Part of a small language model's weights.
Size: 11 layers, 2 heads of 64, MLP 384 SwiGLU, vocabulary 1034.
Training: a variant of Muon for these matrices, 5265 steps.
Each number is 200 + 40 x the weight over its row's rms, rounded and kept within 0 to 999. Layers, rows and columns count from 0. The size before them is the row's rms in percent of the matrix's.

# layer 2 MLP up, 384x160, rms 0.265, rows 136-165, columns 80-159
088,158,248,189,235,173,101,160,189,218,250,159,247,165,179,180,244,235,122,235,192,216,231,267,163,203,183,200,185,221,250,201,230,184,131,180,235,239,203,159,225,165,184,107,144,226,192,143,138,202,222,206,201,225,201,272,222,191,250,234,204,179,115,188,220,242,201,237,219,209,209,107,230,291,262,174,134,196,167,182,181
094,231,188,197,212,207,230,183,199,195,176,170,202,230,165,188,153,281,168,171,182,146,182,122,192,250,246,205,206,242,160,267,207,192,264,67,148,201,210,192,179,163,205,230,125,161,154,202,215,256,139,179,153,182,242,233,208,152,191,255,153,254,225,189,186,179,287,203,275,223,279,222,177,138,170,203,157,155,240,175,191
087,253,159,234,171,181,197,216,188,212,141,229,179,204,214,231,182,207,207,197,175,232,173,186,207,216,216,209,187,232,199,188,207,147,196,244,212,201,187,157,223,278,139,165,150,185,226,222,217,166,230,193,161,190,221,186,256,212,204,150,223,131,156,276,226,244,261,196,190,189,164,195,189,337,241,108,251,210,226,125,196
091,202,135,163,244,221,201,232,244,211,140,140,189,150,186,183,228,121,188,194,154,205,157,262,163,166,179,163,209,180,183,208,130,252,258,198,172,196,198,169,164,123,249,188,205,172,191,261,216,214,152,245,269,254,196,186,180,236,218,232,173,222,230,163,167,196,342,164,227,194,154,224,111,192,239,249,156,211,243,124,181
096,119,286,148,236,205,167,134,191,194,170,218,229,173,159,257,316,190,142,202,288,190,82,187,140,230,271,179,186,110,164,206,195,164,213,154,230,196,205,179,171,237,178,242,236,144,197,205,248,172,196,164,181,216,193,231,167,213,185,201,150,210,168,212,157,242,176,279,190,239,170,226,179,179,156,179,221,190,245,206,197
097,222,234,216,174,213,158,255,219,267,143,192,161,233,191,232,255,218,141,221,215,136,196,212,252,152,221,230,208,207,225,191,199,200,184,134,177,210,235,203,227,282,267,235,228,195,272,174,168,132,169,202,204,173,232,188,142,224,255,240,219,90,191,173,164,138,235,234,234,188,207,178,199,236,122,258,139,269,147,249,224
103,166,180,196,234,198,233,201,209,285,213,280,239,248,206,203,237,116,219,217,267,205,250,126,244,140,131,131,241,216,207,265,231,210,201,218,171,111,213,196,191,185,137,150,179,120,207,228,168,177,150,180,110,215,196,165,180,238,163,243,194,132,195,154,186,240,183,282,183,120,209,204,248,166,234,221,235,234,175,190,219
096,218,213,237,208,190,182,184,184,201,162,237,208,164,174,157,165,162,218,149,269,150,204,124,162,223,160,169,209,217,179,236,239,207,186,198,206,235,263,176,217,200,147,176,207,226,273,141,185,151,191,215,194,264,135,161,175,163,129,188,196,133,207,236,197,139,176,211,175,154,221,174,150,205,196,170,206,212,205,193,190
106,208,187,240,219,186,144,187,252,228,241,220,160,171,174,229,221,123,226,178,276,183,172,263,173,214,208,202,220,177,162,261,188,185,246,175,213,209,266,206,215,104,229,112,291,194,219,216,275,217,149,294,193,197,172,227,146,210,172,161,207,125,195,222,232,205,248,162,172,211,244,205,154,225,139,274,212,197,175,245,182
095,225,208,146,161,191,204,138,110,152,207,177,216,189,183,202,216,158,238,219,218,239,210,253,228,214,195,185,238,185,180,220,133,209,254,283,178,271,119,228,199,197,230,221,184,159,140,226,149,169,165,202,186,220,210,240,265,219,205,157,179,193,110,247,264,177,251,145,230,181,187,171,257,185,274,169,212,139,242,163,156
103,224,220,180,222,231,231,234,242,172,208,240,143,265,260,220,214,223,316,243,182,184,203,163,223,177,215,187,216,222,176,196,139,164,186,153,131,239,214,131,234,162,250,120,249,233,241,202,187,167,209,124,227,139,184,208,138,199,188,200,194,225,183,215,188,215,168,220,189,239,201,187,155,251,305,103,249,161,166,154,189
113,235,220,293,136,247,176,253,179,217,213,275,191,228,259,199,223,280,197,159,255,152,172,117,182,196,171,257,204,122,252,225,190,214,221,202,138,184,252,224,221,200,138,194,257,216,244,213,131,221,183,137,232,214,202,244,200,185,207,287,206,223,220,182,149,165,179,291,166,154,214,224,168,262,190,278,213,154,195,252,294
096,223,190,186,187,213,252,139,292,260,169,188,209,203,234,199,201,169,235,214,227,159,195,218,171,171,202,225,261,230,145,242,257,234,233,253,186,260,152,174,242,123,245,238,82,266,202,200,204,226,294,220,279,112,224,209,173,177,180,244,203,158,213,185,202,120,225,196,283,224,233,223,250,223,168,216,201,244,176,120,211
093,197,216,184,259,181,197,245,164,272,177,166,282,192,273,177,194,211,244,172,173,224,181,222,203,239,158,208,186,219,135,229,178,204,207,180,219,229,206,208,247,185,224,173,279,155,162,135,236,196,163,304,207,128,143,213,289,176,182,203,210,235,182,190,187,137,141,224,287,265,195,203,152,196,158,254,203,223,171,206,230
100,190,198,185,205,245,155,158,137,147,183,217,142,222,171,173,165,178,161,253,203,239,254,142,181,204,213,191,179,175,210,193,213,228,208,185,129,210,173,244,276,272,264,191,240,149,202,193,131,176,201,176,129,215,173,207,234,171,173,222,174,214,130,208,245,260,191,295,155,275,220,165,253,191,102,263,160,234,214,168,247
091,262,197,181,213,237,211,190,241,219,146,195,175,207,162,215,260,178,221,229,203,224,227,235,280,170,174,182,215,233,201,193,233,202,176,130,229,159,173,221,201,154,207,211,250,254,266,225,258,115,194,130,191,188,207,213,203,235,251,183,251,177,191,226,215,205,211,196,214,222,154,185,229,125,216,291,158,228,208,240,198
090,156,227,180,226,196,187,192,167,199,175,241,185,175,135,121,259,257,143,228,289,278,208,201,150,174,120,232,161,214,208,172,180,200,219,207,58,197,220,201,195,216,202,170,141,198,199,210,157,183,268,214,201,152,168,207,165,252,244,176,300,211,268,139,207,229,173,155,145,196,198,181,209,248,178,169,187,163,165,177,295
107,207,200,159,211,157,214,224,244,190,290,221,197,204,222,216,183,195,165,196,201,162,133,189,237,158,213,199,198,223,217,227,227,268,184,147,199,224,156,193,125,185,184,254,149,227,198,219,207,177,230,200,258,171,269,224,182,227,151,221,215,189,212,152,156,226,234,241,264,212,204,249,182,257,186,197,178,218,138,245,141
094,200,284,211,171,234,194,139,204,199,219,193,207,174,178,180,188,167,231,227,146,251,171,165,214,204,109,163,178,158,203,144,188,209,228,156,185,232,159,216,206,186,211,315,205,219,235,226,286,202,196,126,178,213,177,201,266,230,143,138,206,215,225,206,217,209,262,234,211,212,159,186,189,131,275,230,198,157,270,268,176
098,174,246,273,215,185,194,221,279,293,154,235,223,183,200,239,263,180,204,172,126,206,255,134,215,220,192,141,225,202,219,179,137,176,213,135,141,111,161,244,230,180,258,228,165,186,255,198,166,208,144,235,256,190,175,189,190,198,206,120,170,191,192,183,233,139,177,190,221,197,242,177,225,157,203,217,166,210,183,178,166
102,262,215,177,231,245,165,188,154,288,185,252,197,198,154,177,233,136,201,228,170,258,151,111,158,174,252,161,135,197,260,249,261,233,265,158,236,205,222,233,174,233,184,178,113,176,196,195,194,210,164,245,92,186,196,150,211,243,265,223,209,161,251,202,240,206,207,180,203,138,163,214,197,247,247,208,213,265,161,218,247
099,193,241,208,242,232,206,164,213,202,232,240,185,218,104,206,175,213,221,139,163,199,228,199,163,230,148,170,187,166,226,163,233,267,225,274,233,140,204,237,167,257,179,226,216,204,200,218,165,172,195,248,190,208,244,184,189,172,265,251,166,161,203,252,195,272,192,246,163,149,192,143,234,205,205,228,215,187,170,185,223
104,263,174,266,102,238,172,157,239,175,173,185,241,167,186,247,169,191,195,183,160,194,210,140,227,252,201,187,179,253,251,195,152,262,177,235,196,207,175,205,231,280,198,145,165,170,234,195,210,203,102,161,178,233,131,149,250,156,145,208,242,205,191,265,206,178,171,226,284,171,241,176,134,228,176,183,176,193,190,258,204
101,201,238,229,306,243,233,236,223,220,163,263,278,196,228,181,194,158,173,195,250,201,247,279,201,168,275,190,243,202,245,189,230,216,283,201,229,199,159,286,279,211,199,202,163,258,161,210,131,235,236,230,226,207,193,202,214,278,241,199,177,244,274,309,187,201,134,150,156,196,159,231,154,219,204,128,175,206,220,198,260
113,219,186,182,204,244,204,123,163,289,223,183,157,220,202,174,155,204,204,174,154,135,174,156,214,173,193,153,164,210,198,176,204,260,232,238,199,137,205,174,189,103,130,295,275,194,179,252,174,224,154,185,145,206,161,168,282,207,196,194,185,200,218,175,214,188,245,168,266,190,217,247,200,186,192,187,210,204,173,252,193
098,218,242,268,134,233,172,232,214,277,240,217,212,177,215,183,232,219,181,159,219,204,188,220,232,163,153,230,209,187,200,169,227,212,229,135,236,141,181,168,239,181,240,201,182,222,196,256,196,88,186,250,150,183,186,175,180,78,158,200,205,161,240,211,263,222,165,176,179,261,189,178,250,152,201,123,109,251,117,183,235
087,271,187,193,191,196,185,231,184,253,248,209,327,225,133,161,205,248,236,224,112,297,233,215,198,227,171,226,263,155,223,194,174,173,261,225,153,205,173,175,155,147,206,248,150,223,166,245,258,194,196,190,211,166,220,202,171,272,215,122,193,195,302,231,245,236,168,199,145,145,182,163,252,165,160,304,180,184,175,267,224
079,149,145,252,222,151,239,230,211,156,258,210,205,251,162,209,220,158,261,194,224,216,212,212,220,211,206,194,209,225,195,221,188,217,127,205,225,243,152,202,217,179,151,184,233,263,271,166,129,256,221,147,116,165,167,178,109,204,237,158,214,166,104,230,218,162,195,177,76,151,235,207,193,202,216,199,144,168,240,180,164
095,161,245,201,186,168,145,214,226,226,202,254,223,274,216,206,264,273,147,206,225,198,205,241,173,130,195,208,207,305,199,180,171,199,234,104,215,176,147,114,221,286,178,240,180,233,183,234,250,175,152,146,269,173,173,169,175,173,182,163,171,165,165,230,173,146,131,256,236,179,186,164,162,215,229,138,176,210,237,122,258
094,259,281,234,186,195,238,186,198,209,181,205,227,133,226,134,218,194,180,174,125,245,218,193,232,188,116,232,178,195,224,151,160,114,263,196,185,196,185,171,187,110,181,198,132,248,164,231,167,199,239,193,223,237,278,186,184,149,249,159,199,216,189,210,237,190,146,183,165,189,159,226,194,223,141,158,143,186,217,286,246
# layer 2 MLP down (transposed), 384x160, rms 0.16, rows 136-164, columns 80-159
092,216,164,239,226,170,204,230,221,183,169,183,223,173,193,207,147,200,240,205,234,165,189,214,243,226,188,161,150,246,223,227,212,185,247,256,236,250,176,230,138,155,210,234,233,176,225,261,237,165,243,223,193,258,200,220,323,172,175,186,284,198,178,155,179,145,230,158,144,96,250,186,175,189,203,308,258,216,285,271,254
098,193,185,162,229,243,221,179,86,173,243,253,185,211,283,223,179,222,114,255,264,226,179,211,156,153,177,218,308,220,268,141,190,176,201,206,138,300,183,214,155,115,203,159,162,184,200,222,239,144,189,108,194,200,194,228,185,226,163,171,209,165,206,229,216,209,238,272,233,213,151,211,245,219,205,174,191,243,179,175,234
094,210,135,253,191,202,155,172,232,192,249,333,216,211,143,197,262,172,254,177,175,229,222,194,220,174,228,163,214,241,139,186,333,218,168,123,96,214,206,170,210,164,210,188,165,269,265,258,206,230,143,276,198,266,255,219,196,184,199,213,225,164,140,186,281,203,200,227,132,236,241,153,203,223,244,215,207,150,221,251,218
096,150,227,254,137,174,148,177,246,135,116,236,235,214,166,195,183,212,262,101,163,179,230,184,198,239,236,190,192,219,164,246,206,195,251,170,284,109,182,196,213,208,215,156,220,195,199,246,231,234,196,258,200,164,270,152,201,222,222,207,139,157,248,152,159,108,288,235,192,199,166,245,243,178,188,169,193,175,190,213,119
096,185,207,150,182,165,211,233,136,152,183,235,112,179,255,126,190,231,217,125,224,246,155,202,267,144,144,198,208,161,262,197,191,202,212,190,193,267,190,225,185,194,128,263,199,204,204,152,220,174,190,101,208,201,229,217,272,258,210,218,224,225,200,225,230,203,235,158,150,167,167,216,234,230,234,215,163,173,198,220,220
102,149,242,242,184,264,153,224,167,208,194,222,165,228,144,168,270,186,174,179,176,173,167,226,136,220,212,183,237,181,244,181,248,173,195,233,212,234,283,241,154,166,147,136,170,146,157,197,194,188,204,259,204,265,164,214,221,219,171,213,274,216,173,267,126,197,231,193,177,173,151,218,201,125,236,318,214,170,197,278,230
096,206,212,154,177,230,282,229,175,252,160,154,244,174,55,161,243,171,220,138,133,228,252,61,228,179,202,208,194,235,213,132,208,265,189,252,204,201,189,161,221,206,226,199,120,208,179,124,217,187,183,128,198,216,209,157,182,208,233,256,231,178,207,146,238,244,181,160,198,231,257,231,228,200,277,199,233,224,196,216,216
098,220,172,244,190,273,204,161,202,213,255,207,202,224,164,204,267,292,211,210,137,247,252,154,207,161,230,228,162,203,181,256,206,239,241,206,237,203,169,133,154,166,62,141,196,127,182,195,166,210,244,197,145,198,218,234,250,213,219,270,245,145,187,251,243,188,193,138,168,229,275,181,281,185,204,202,259,272,160,208,199
108,198,124,249,290,187,266,195,147,196,250,174,188,151,214,205,212,175,194,182,216,166,196,202,188,268,219,147,157,285,220,136,203,187,195,200,77,205,153,180,155,190,220,144,172,221,217,178,190,161,230,203,184,174,234,256,246,240,129,231,160,149,217,150,240,227,217,182,216,279,211,236,130,212,225,232,181,183,225,196,273
104,198,188,210,135,165,200,163,146,170,157,238,206,154,157,124,269,179,198,158,239,150,173,127,186,114,183,211,180,234,129,152,241,178,162,206,137,193,244,192,271,226,287,206,208,191,181,209,167,256,113,228,243,255,180,247,238,230,195,224,169,159,221,197,229,255,334,265,219,240,193,176,206,167,217,194,168,203,178,105,169
100,257,194,167,186,185,209,201,199,194,174,150,146,167,215,222,204,206,260,179,197,165,206,179,250,239,218,240,167,264,218,169,162,220,203,146,202,214,174,212,209,186,144,149,231,214,270,161,187,190,163,240,164,209,153,150,194,278,220,213,167,137,235,209,206,215,159,213,217,227,186,166,171,136,251,171,217,227,223,164,274
104,212,275,193,204,224,206,167,178,224,244,260,120,198,254,166,187,220,140,247,200,253,207,268,282,233,177,169,171,240,184,240,220,147,148,188,176,195,179,162,197,230,165,211,237,198,186,241,273,188,107,261,241,196,198,250,183,256,218,210,205,190,234,226,182,164,217,148,258,209,221,224,157,198,218,216,133,168,236,211,208
104,195,195,145,133,286,176,204,137,267,249,267,101,179,223,170,211,258,234,172,211,189,183,293,239,146,250,214,276,76,150,220,216,160,234,210,158,185,205,210,186,135,170,168,161,296,200,273,267,209,137,207,217,181,172,235,218,234,160,213,198,234,187,188,147,141,214,210,164,197,235,266,163,229,152,188,162,176,263,184,96
105,180,231,217,247,164,289,188,213,264,228,153,157,252,215,223,126,250,187,160,174,227,156,165,179,207,244,230,202,233,115,210,166,200,214,161,274,217,234,187,170,160,186,181,220,181,187,237,189,204,205,204,202,130,247,180,174,209,163,206,207,201,180,187,216,138,275,149,193,214,208,244,94,145,218,159,137,238,224,244,188
106,255,168,226,147,137,273,125,181,183,139,206,187,176,202,221,191,147,145,169,132,208,221,242,171,275,156,194,185,143,185,160,243,239,201,110,178,183,218,221,181,198,201,185,218,178,198,167,195,166,253,270,200,200,288,232,157,185,172,237,156,201,139,168,186,210,190,105,155,195,178,203,191,214,140,163,136,184,181,167,105
094,195,185,205,210,244,143,158,159,183,164,138,230,173,227,204,144,212,224,238,170,157,150,218,178,184,152,142,195,120,194,231,234,269,203,138,176,213,242,164,171,167,191,233,233,225,169,265,250,249,193,218,215,175,269,168,175,318,198,189,202,247,183,243,187,282,235,202,162,159,180,257,184,214,147,288,216,144,160,209,109
098,188,249,185,229,170,112,173,215,115,220,237,214,210,208,151,176,90,212,175,150,148,153,210,141,162,191,175,171,238,186,219,151,187,216,251,152,173,238,211,188,157,205,302,197,161,187,252,189,203,146,231,218,232,127,219,192,206,193,245,173,177,194,219,197,221,214,142,218,201,193,223,142,120,218,213,262,204,225,203,178
102,143,151,211,198,267,151,199,231,277,159,159,190,169,204,129,299,218,191,203,242,193,262,263,223,113,204,262,257,230,222,195,190,185,192,191,192,236,172,201,209,232,148,186,165,217,173,79,185,233,144,176,241,209,166,231,258,181,190,237,257,141,169,158,121,158,154,204,195,180,206,170,267,238,250,175,216,183,274,183,129
100,137,228,225,254,209,151,144,205,196,188,271,179,165,113,121,200,143,106,155,217,251,196,238,193,268,223,178,143,192,125,184,215,262,231,136,226,216,222,226,141,182,209,147,222,217,216,268,194,178,201,218,216,153,142,186,171,301,182,224,183,238,212,225,185,249,215,135,195,301,182,195,228,209,186,200,180,147,163,174,193
103,212,237,169,239,213,216,227,226,241,207,240,190,191,153,248,223,251,220,146,227,142,200,235,212,138,158,214,248,206,210,236,190,179,199,189,178,171,190,207,241,148,246,217,182,163,131,165,238,239,178,248,196,225,187,205,127,244,210,266,207,243,180,200,256,177,231,257,210,198,256,248,267,238,226,215,219,207,221,182,200
099,177,205,210,179,211,235,189,226,196,279,193,209,193,226,192,195,186,248,147,191,166,195,182,182,233,157,163,298,220,203,105,168,195,211,222,155,225,167,233,248,142,133,120,208,169,229,246,117,211,207,224,168,220,180,183,158,168,227,189,221,225,206,190,148,213,239,220,237,186,213,141,215,270,203,223,249,143,152,135,217
101,230,182,204,144,229,219,293,209,202,227,104,105,162,239,201,223,210,138,190,213,233,188,169,246,211,86,176,212,169,222,226,179,257,225,196,205,178,179,171,266,262,139,203,222,229,196,231,213,249,174,158,193,211,217,149,199,220,272,204,286,193,152,192,153,187,164,165,240,263,230,244,112,213,202,178,206,210,273,214,199
100,147,109,137,150,185,168,176,180,128,199,199,164,174,229,199,215,186,139,209,210,194,231,202,170,204,195,159,167,256,181,187,188,232,227,222,146,221,207,212,223,201,154,182,235,201,213,305,198,189,201,171,200,229,238,249,145,295,204,224,194,189,164,190,196,265,193,150,166,184,160,204,218,205,105,205,211,158,178,204,124
100,245,216,251,234,153,171,162,205,248,161,184,238,239,192,129,258,159,195,141,155,201,204,192,224,188,202,249,148,208,225,139,160,98,238,209,239,236,156,195,185,160,196,138,211,204,252,190,258,152,254,208,138,151,227,163,207,234,144,214,197,129,230,193,187,217,227,177,164,175,185,203,135,204,229,154,253,246,233,184,239
104,210,217,270,273,218,187,228,258,200,156,216,218,186,193,206,183,212,198,226,226,197,198,163,311,184,225,161,162,256,183,219,228,191,111,134,269,210,188,183,222,170,278,127,231,213,197,188,246,295,308,212,267,205,211,173,208,220,233,219,229,154,233,270,255,216,198,159,249,271,201,215,139,183,212,187,193,133,174,196,161
093,199,229,201,132,255,229,164,195,205,209,166,175,193,198,195,187,161,189,236,223,202,221,151,212,190,232,217,127,156,170,139,246,181,204,248,316,127,232,211,121,238,177,239,225,177,179,235,213,190,159,264,181,166,132,189,193,204,130,210,199,125,242,217,237,170,175,271,182,219,262,180,216,190,179,194,180,237,192,116,222
096,227,183,215,214,268,232,179,253,226,288,282,249,255,194,234,214,193,210,218,200,264,223,246,224,267,128,209,291,184,214,226,211,167,211,176,228,119,189,197,220,149,191,258,223,197,154,200,221,227,191,193,206,242,193,200,244,280,170,204,237,160,166,214,221,163,255,189,248,221,201,293,127,255,216,219,233,154,202,181,281
086,222,197,319,195,269,217,171,224,166,141,225,198,203,188,205,183,150,184,197,269,226,235,240,223,296,144,137,197,207,191,190,152,194,250,193,209,264,213,142,208,154,164,182,229,211,252,203,235,158,188,242,236,227,216,204,169,193,184,215,228,143,191,195,200,262,200,271,286,206,212,271,181,225,199,160,227,220,183,184,138
095,170,210,177,189,242,221,199,194,217,168,223,257,199,239,231,231,229,222,231,134,124,245,189,223,258,168,191,200,105,218,184,241,258,248,194,238,209,218,187,140,167,190,252,213,135,218,260,171,195,337,189,173,200,213,227,172,188,193,160,189,211,194,115,161,200,207,108,206,204,245,151,218,204,156,122,152,261,172,142,170
# layer 2 MLP gate, 384x160, rms 0.283, rows 137-165, columns 80-159
095,232,169,235,127,240,187,225,311,215,217,178,151,181,200,124,193,207,214,190,187,123,156,182,207,202,225,206,200,253,202,234,136,223,212,187,234,147,153,186,244,215,215,186,248,158,160,205,208,186,196,128,186,254,203,197,237,207,232,242,188,207,164,224,187,262,100,304,210,185,216,165,213,194,184,283,167,156,232,205,172
083,189,202,180,229,196,174,233,205,151,222,147,175,197,172,213,223,210,224,194,227,136,216,213,187,191,194,98,215,210,260,157,147,223,172,178,178,162,201,192,199,186,211,234,245,185,286,202,210,193,173,213,215,200,187,224,185,172,191,264,147,237,214,174,134,117,127,140,206,227,196,247,208,62,172,299,279,205,146,191,210
096,230,220,128,185,224,179,207,180,185,153,223,189,168,191,251,212,147,199,159,259,177,174,217,219,180,147,211,216,126,194,174,155,188,166,291,77,154,218,147,250,209,91,200,210,185,132,237,121,197,183,222,195,157,220,193,257,250,187,214,189,225,156,211,300,198,262,188,245,194,238,221,209,226,191,159,183,170,222,212,218
096,164,170,171,151,172,151,171,159,210,152,284,220,244,250,177,163,193,152,192,302,232,191,161,214,133,200,163,233,240,194,195,120,191,161,255,264,167,160,197,199,209,229,240,204,173,170,200,212,170,222,194,229,214,220,173,238,152,139,194,189,234,186,217,183,249,194,173,176,175,96,168,204,143,181,172,173,163,264,251,165
096,233,196,232,214,220,178,253,276,156,241,193,247,126,92,159,310,192,187,177,222,167,210,193,159,160,174,143,180,193,134,209,138,201,183,290,168,257,223,126,236,202,197,184,185,225,191,190,178,202,254,166,179,186,241,168,244,178,182,174,176,205,248,249,185,165,135,250,207,143,210,201,248,176,150,145,172,157,204,193,231
103,296,177,194,172,182,162,236,176,222,147,207,170,206,214,235,145,168,194,211,198,204,213,213,156,96,136,237,247,241,169,216,172,247,161,231,218,219,107,164,86,221,142,226,137,167,194,221,171,188,176,146,184,200,151,219,217,224,175,260,209,196,224,242,202,212,229,214,211,178,182,218,226,153,172,274,153,194,287,157,210
089,139,188,127,295,197,276,197,198,129,128,190,165,232,195,170,211,175,206,105,124,195,172,269,178,129,164,145,252,191,187,164,220,226,135,171,290,131,207,227,175,207,179,130,193,188,210,204,176,173,253,225,138,187,160,163,192,173,198,191,178,242,197,171,179,239,220,185,246,173,226,217,171,202,185,244,170,192,226,176,216
103,205,179,175,252,226,137,229,177,245,223,177,268,208,136,232,174,177,189,184,186,217,125,200,252,176,203,154,163,282,212,195,195,286,222,151,124,167,239,185,149,261,162,219,187,214,182,202,228,198,198,204,295,165,131,152,198,157,174,229,250,255,210,235,223,240,139,160,286,185,185,175,196,204,279,138,216,145,169,107,189
105,164,175,190,171,169,140,198,143,176,223,109,191,156,148,243,169,153,213,144,234,247,145,165,179,175,166,165,174,173,178,206,243,157,142,186,200,213,170,128,172,246,198,154,210,190,230,210,118,187,257,194,230,216,219,182,84,178,212,273,173,128,205,251,201,174,247,271,189,245,125,227,182,230,158,218,205,168,256,219,185
099,204,176,238,145,207,151,206,212,169,215,260,179,280,209,210,190,224,231,239,176,188,186,244,238,180,193,155,115,145,101,193,189,170,233,124,195,176,210,161,182,164,177,247,238,168,207,156,195,123,292,194,180,211,174,196,201,108,215,228,166,130,187,161,185,226,237,170,217,217,236,238,208,121,232,152,226,145,227,154,195
116,238,217,216,245,184,164,243,180,136,203,185,247,150,224,189,168,208,275,249,197,140,253,102,207,126,152,199,266,219,204,242,203,270,151,258,181,151,185,194,168,204,218,259,243,138,242,237,197,206,130,176,223,183,208,162,207,229,206,250,211,144,157,168,185,185,139,199,255,259,228,218,186,179,163,185,205,204,186,255,273
104,237,145,202,210,156,155,251,200,170,285,211,183,155,203,203,229,196,287,160,158,296,270,166,129,165,217,229,179,238,219,234,242,168,219,238,180,174,227,196,213,235,147,195,242,228,177,248,187,200,172,220,158,198,108,239,228,197,234,208,199,196,206,160,236,208,213,177,130,182,179,231,174,214,259,232,225,181,248,260,187
099,160,232,184,188,201,184,160,208,195,205,232,185,217,221,219,155,212,212,284,241,176,208,245,283,126,211,215,211,217,217,240,233,166,244,187,114,238,256,232,215,270,250,211,134,245,206,204,162,193,203,164,199,203,194,140,260,176,152,167,188,187,154,144,205,219,311,166,145,196,225,220,245,169,226,147,250,168,222,142,231
107,236,204,165,181,154,192,133,199,251,193,147,201,223,151,202,201,179,158,175,218,144,303,232,218,241,192,197,208,208,162,268,225,191,219,189,240,282,192,194,205,126,119,267,174,209,169,254,188,188,148,230,205,152,207,277,213,142,151,282,74,208,223,114,189,205,199,223,188,200,156,208,264,194,221,187,169,199,184,172,246
087,294,184,164,205,209,202,221,142,187,153,227,239,231,212,239,298,226,204,208,135,203,240,236,178,210,200,198,221,215,230,190,214,162,262,118,166,129,184,177,189,226,169,202,206,175,163,205,171,190,192,184,175,173,258,209,187,190,202,138,258,147,194,138,279,225,205,186,195,222,241,210,205,204,157,133,133,242,189,197,261
085,164,194,234,250,189,219,180,231,252,252,190,244,165,149,265,222,204,175,167,192,112,267,191,150,224,243,207,153,191,151,192,119,222,149,200,235,242,123,137,243,137,186,223,170,195,233,198,226,181,229,166,183,201,228,169,242,206,154,177,211,218,178,201,189,197,185,274,208,203,200,169,192,85,191,158,240,236,201,161,216
096,262,176,229,252,202,172,212,198,203,215,229,121,231,210,208,154,169,128,251,278,214,213,174,171,182,187,140,226,214,210,233,238,227,164,120,158,223,249,172,120,203,147,132,121,115,281,183,198,213,214,227,185,192,291,164,127,212,231,178,173,269,161,219,276,192,126,218,230,180,210,129,252,179,118,238,201,145,207,177,175
101,256,204,245,249,87,200,178,197,149,191,212,173,214,208,187,98,144,217,167,208,179,164,228,217,169,216,227,126,124,139,166,221,220,198,229,205,186,204,178,191,205,147,244,220,219,93,151,144,92,202,168,186,231,157,215,159,141,210,153,208,164,203,223,228,145,267,215,182,184,170,184,186,179,201,200,189,285,157,205,149
111,156,170,201,117,135,174,196,181,124,178,244,182,228,214,236,212,261,196,157,184,173,235,202,193,224,270,220,248,278,195,231,205,213,173,194,226,304,212,209,253,176,161,204,230,220,185,223,163,260,238,299,202,165,205,175,196,212,102,185,117,207,214,119,179,286,163,185,212,216,172,246,205,177,120,250,198,227,194,201,179
099,193,143,154,154,190,217,184,201,210,214,221,150,246,219,195,222,196,204,188,214,136,243,222,186,242,224,187,194,233,151,214,185,283,175,280,228,215,250,212,199,216,101,147,188,156,157,225,82,252,182,201,180,266,195,229,272,169,186,215,147,167,192,217,162,251,226,155,213,132,204,224,159,251,212,176,180,262,150,167,242
101,236,275,229,213,228,211,226,182,184,203,108,214,207,197,228,237,212,155,232,185,178,200,243,197,235,206,102,217,230,148,195,184,163,181,208,107,150,210,141,293,210,247,196,145,213,208,193,240,212,107,288,142,165,231,242,171,165,291,145,180,174,193,238,173,149,217,221,181,168,258,185,174,191,221,238,262,170,216,130,153
105,221,149,186,173,147,178,199,251,231,207,160,227,243,203,219,145,222,204,196,157,188,246,250,189,222,261,220,208,250,213,216,147,177,198,173,223,308,144,206,250,184,174,162,149,183,197,180,202,207,171,175,224,206,225,202,169,169,229,198,290,278,147,265,231,162,225,243,199,210,274,196,194,289,205,230,211,248,120,205,200
092,150,244,241,176,210,215,246,206,158,194,182,222,213,222,163,177,164,192,220,176,135,241,239,174,155,218,133,195,242,120,181,142,188,275,192,164,177,151,239,286,191,181,193,180,202,161,162,186,135,200,210,190,177,168,216,183,240,254,201,210,233,189,248,177,161,246,203,185,171,181,226,181,197,140,222,229,139,123,234,259
110,174,160,223,236,204,160,188,197,185,238,251,207,217,244,254,225,215,221,126,240,193,138,233,173,151,181,207,258,267,259,245,214,217,172,190,151,193,131,227,200,267,138,183,267,219,171,185,229,188,131,214,234,197,213,236,202,230,113,249,140,220,198,188,230,72,282,183,137,208,211,170,244,162,167,253,167,234,156,196,235
102,193,102,228,191,237,186,193,193,286,158,161,125,208,151,138,184,270,210,167,179,169,129,180,148,178,98,156,159,189,205,122,216,156,198,196,209,228,213,208,221,212,238,246,223,224,201,213,225,155,163,183,177,203,211,303,170,195,213,265,155,226,220,292,208,204,180,217,180,215,153,232,192,276,283,266,201,207,230,174,209
096,190,133,207,163,166,266,204,186,180,92,174,196,242,187,144,229,225,188,208,183,217,236,223,185,168,237,150,202,230,175,234,183,259,196,245,150,247,241,167,152,180,215,276,236,179,143,240,174,166,159,171,224,156,227,224,168,195,146,194,195,190,237,206,228,247,220,246,246,254,262,179,158,140,189,160,206,151,282,212,175
082,167,201,197,210,204,237,161,146,186,218,259,229,236,198,237,193,182,193,176,231,157,155,198,191,212,269,174,209,245,224,213,145,199,201,157,242,279,205,202,195,219,200,201,251,142,247,213,241,258,219,222,189,230,222,222,178,139,212,158,155,243,165,269,120,238,205,181,194,193,232,323,226,265,206,254,211,228,262,193,189
097,135,138,271,186,136,206,218,238,167,164,194,172,188,170,182,143,168,165,234,292,170,199,160,134,173,218,216,111,183,151,207,186,307,201,269,151,249,242,179,187,141,252,164,239,202,269,169,245,152,225,189,177,182,188,229,200,242,179,167,192,241,145,267,184,217,156,211,242,191,267,261,214,168,158,124,161,175,210,213,279
095,214,142,192,170,177,157,186,198,198,205,189,109,146,182,211,178,129,202,194,225,156,187,192,193,180,254,214,208,218,133,259,247,177,131,235,250,215,191,197,178,225,142,186,235,269,210,129,243,148,219,185,272,140,183,111,161,156,171,281,121,166,185,168,167,220,189,156,171,182,226,219,184,181,207,215,176,225,223,213,266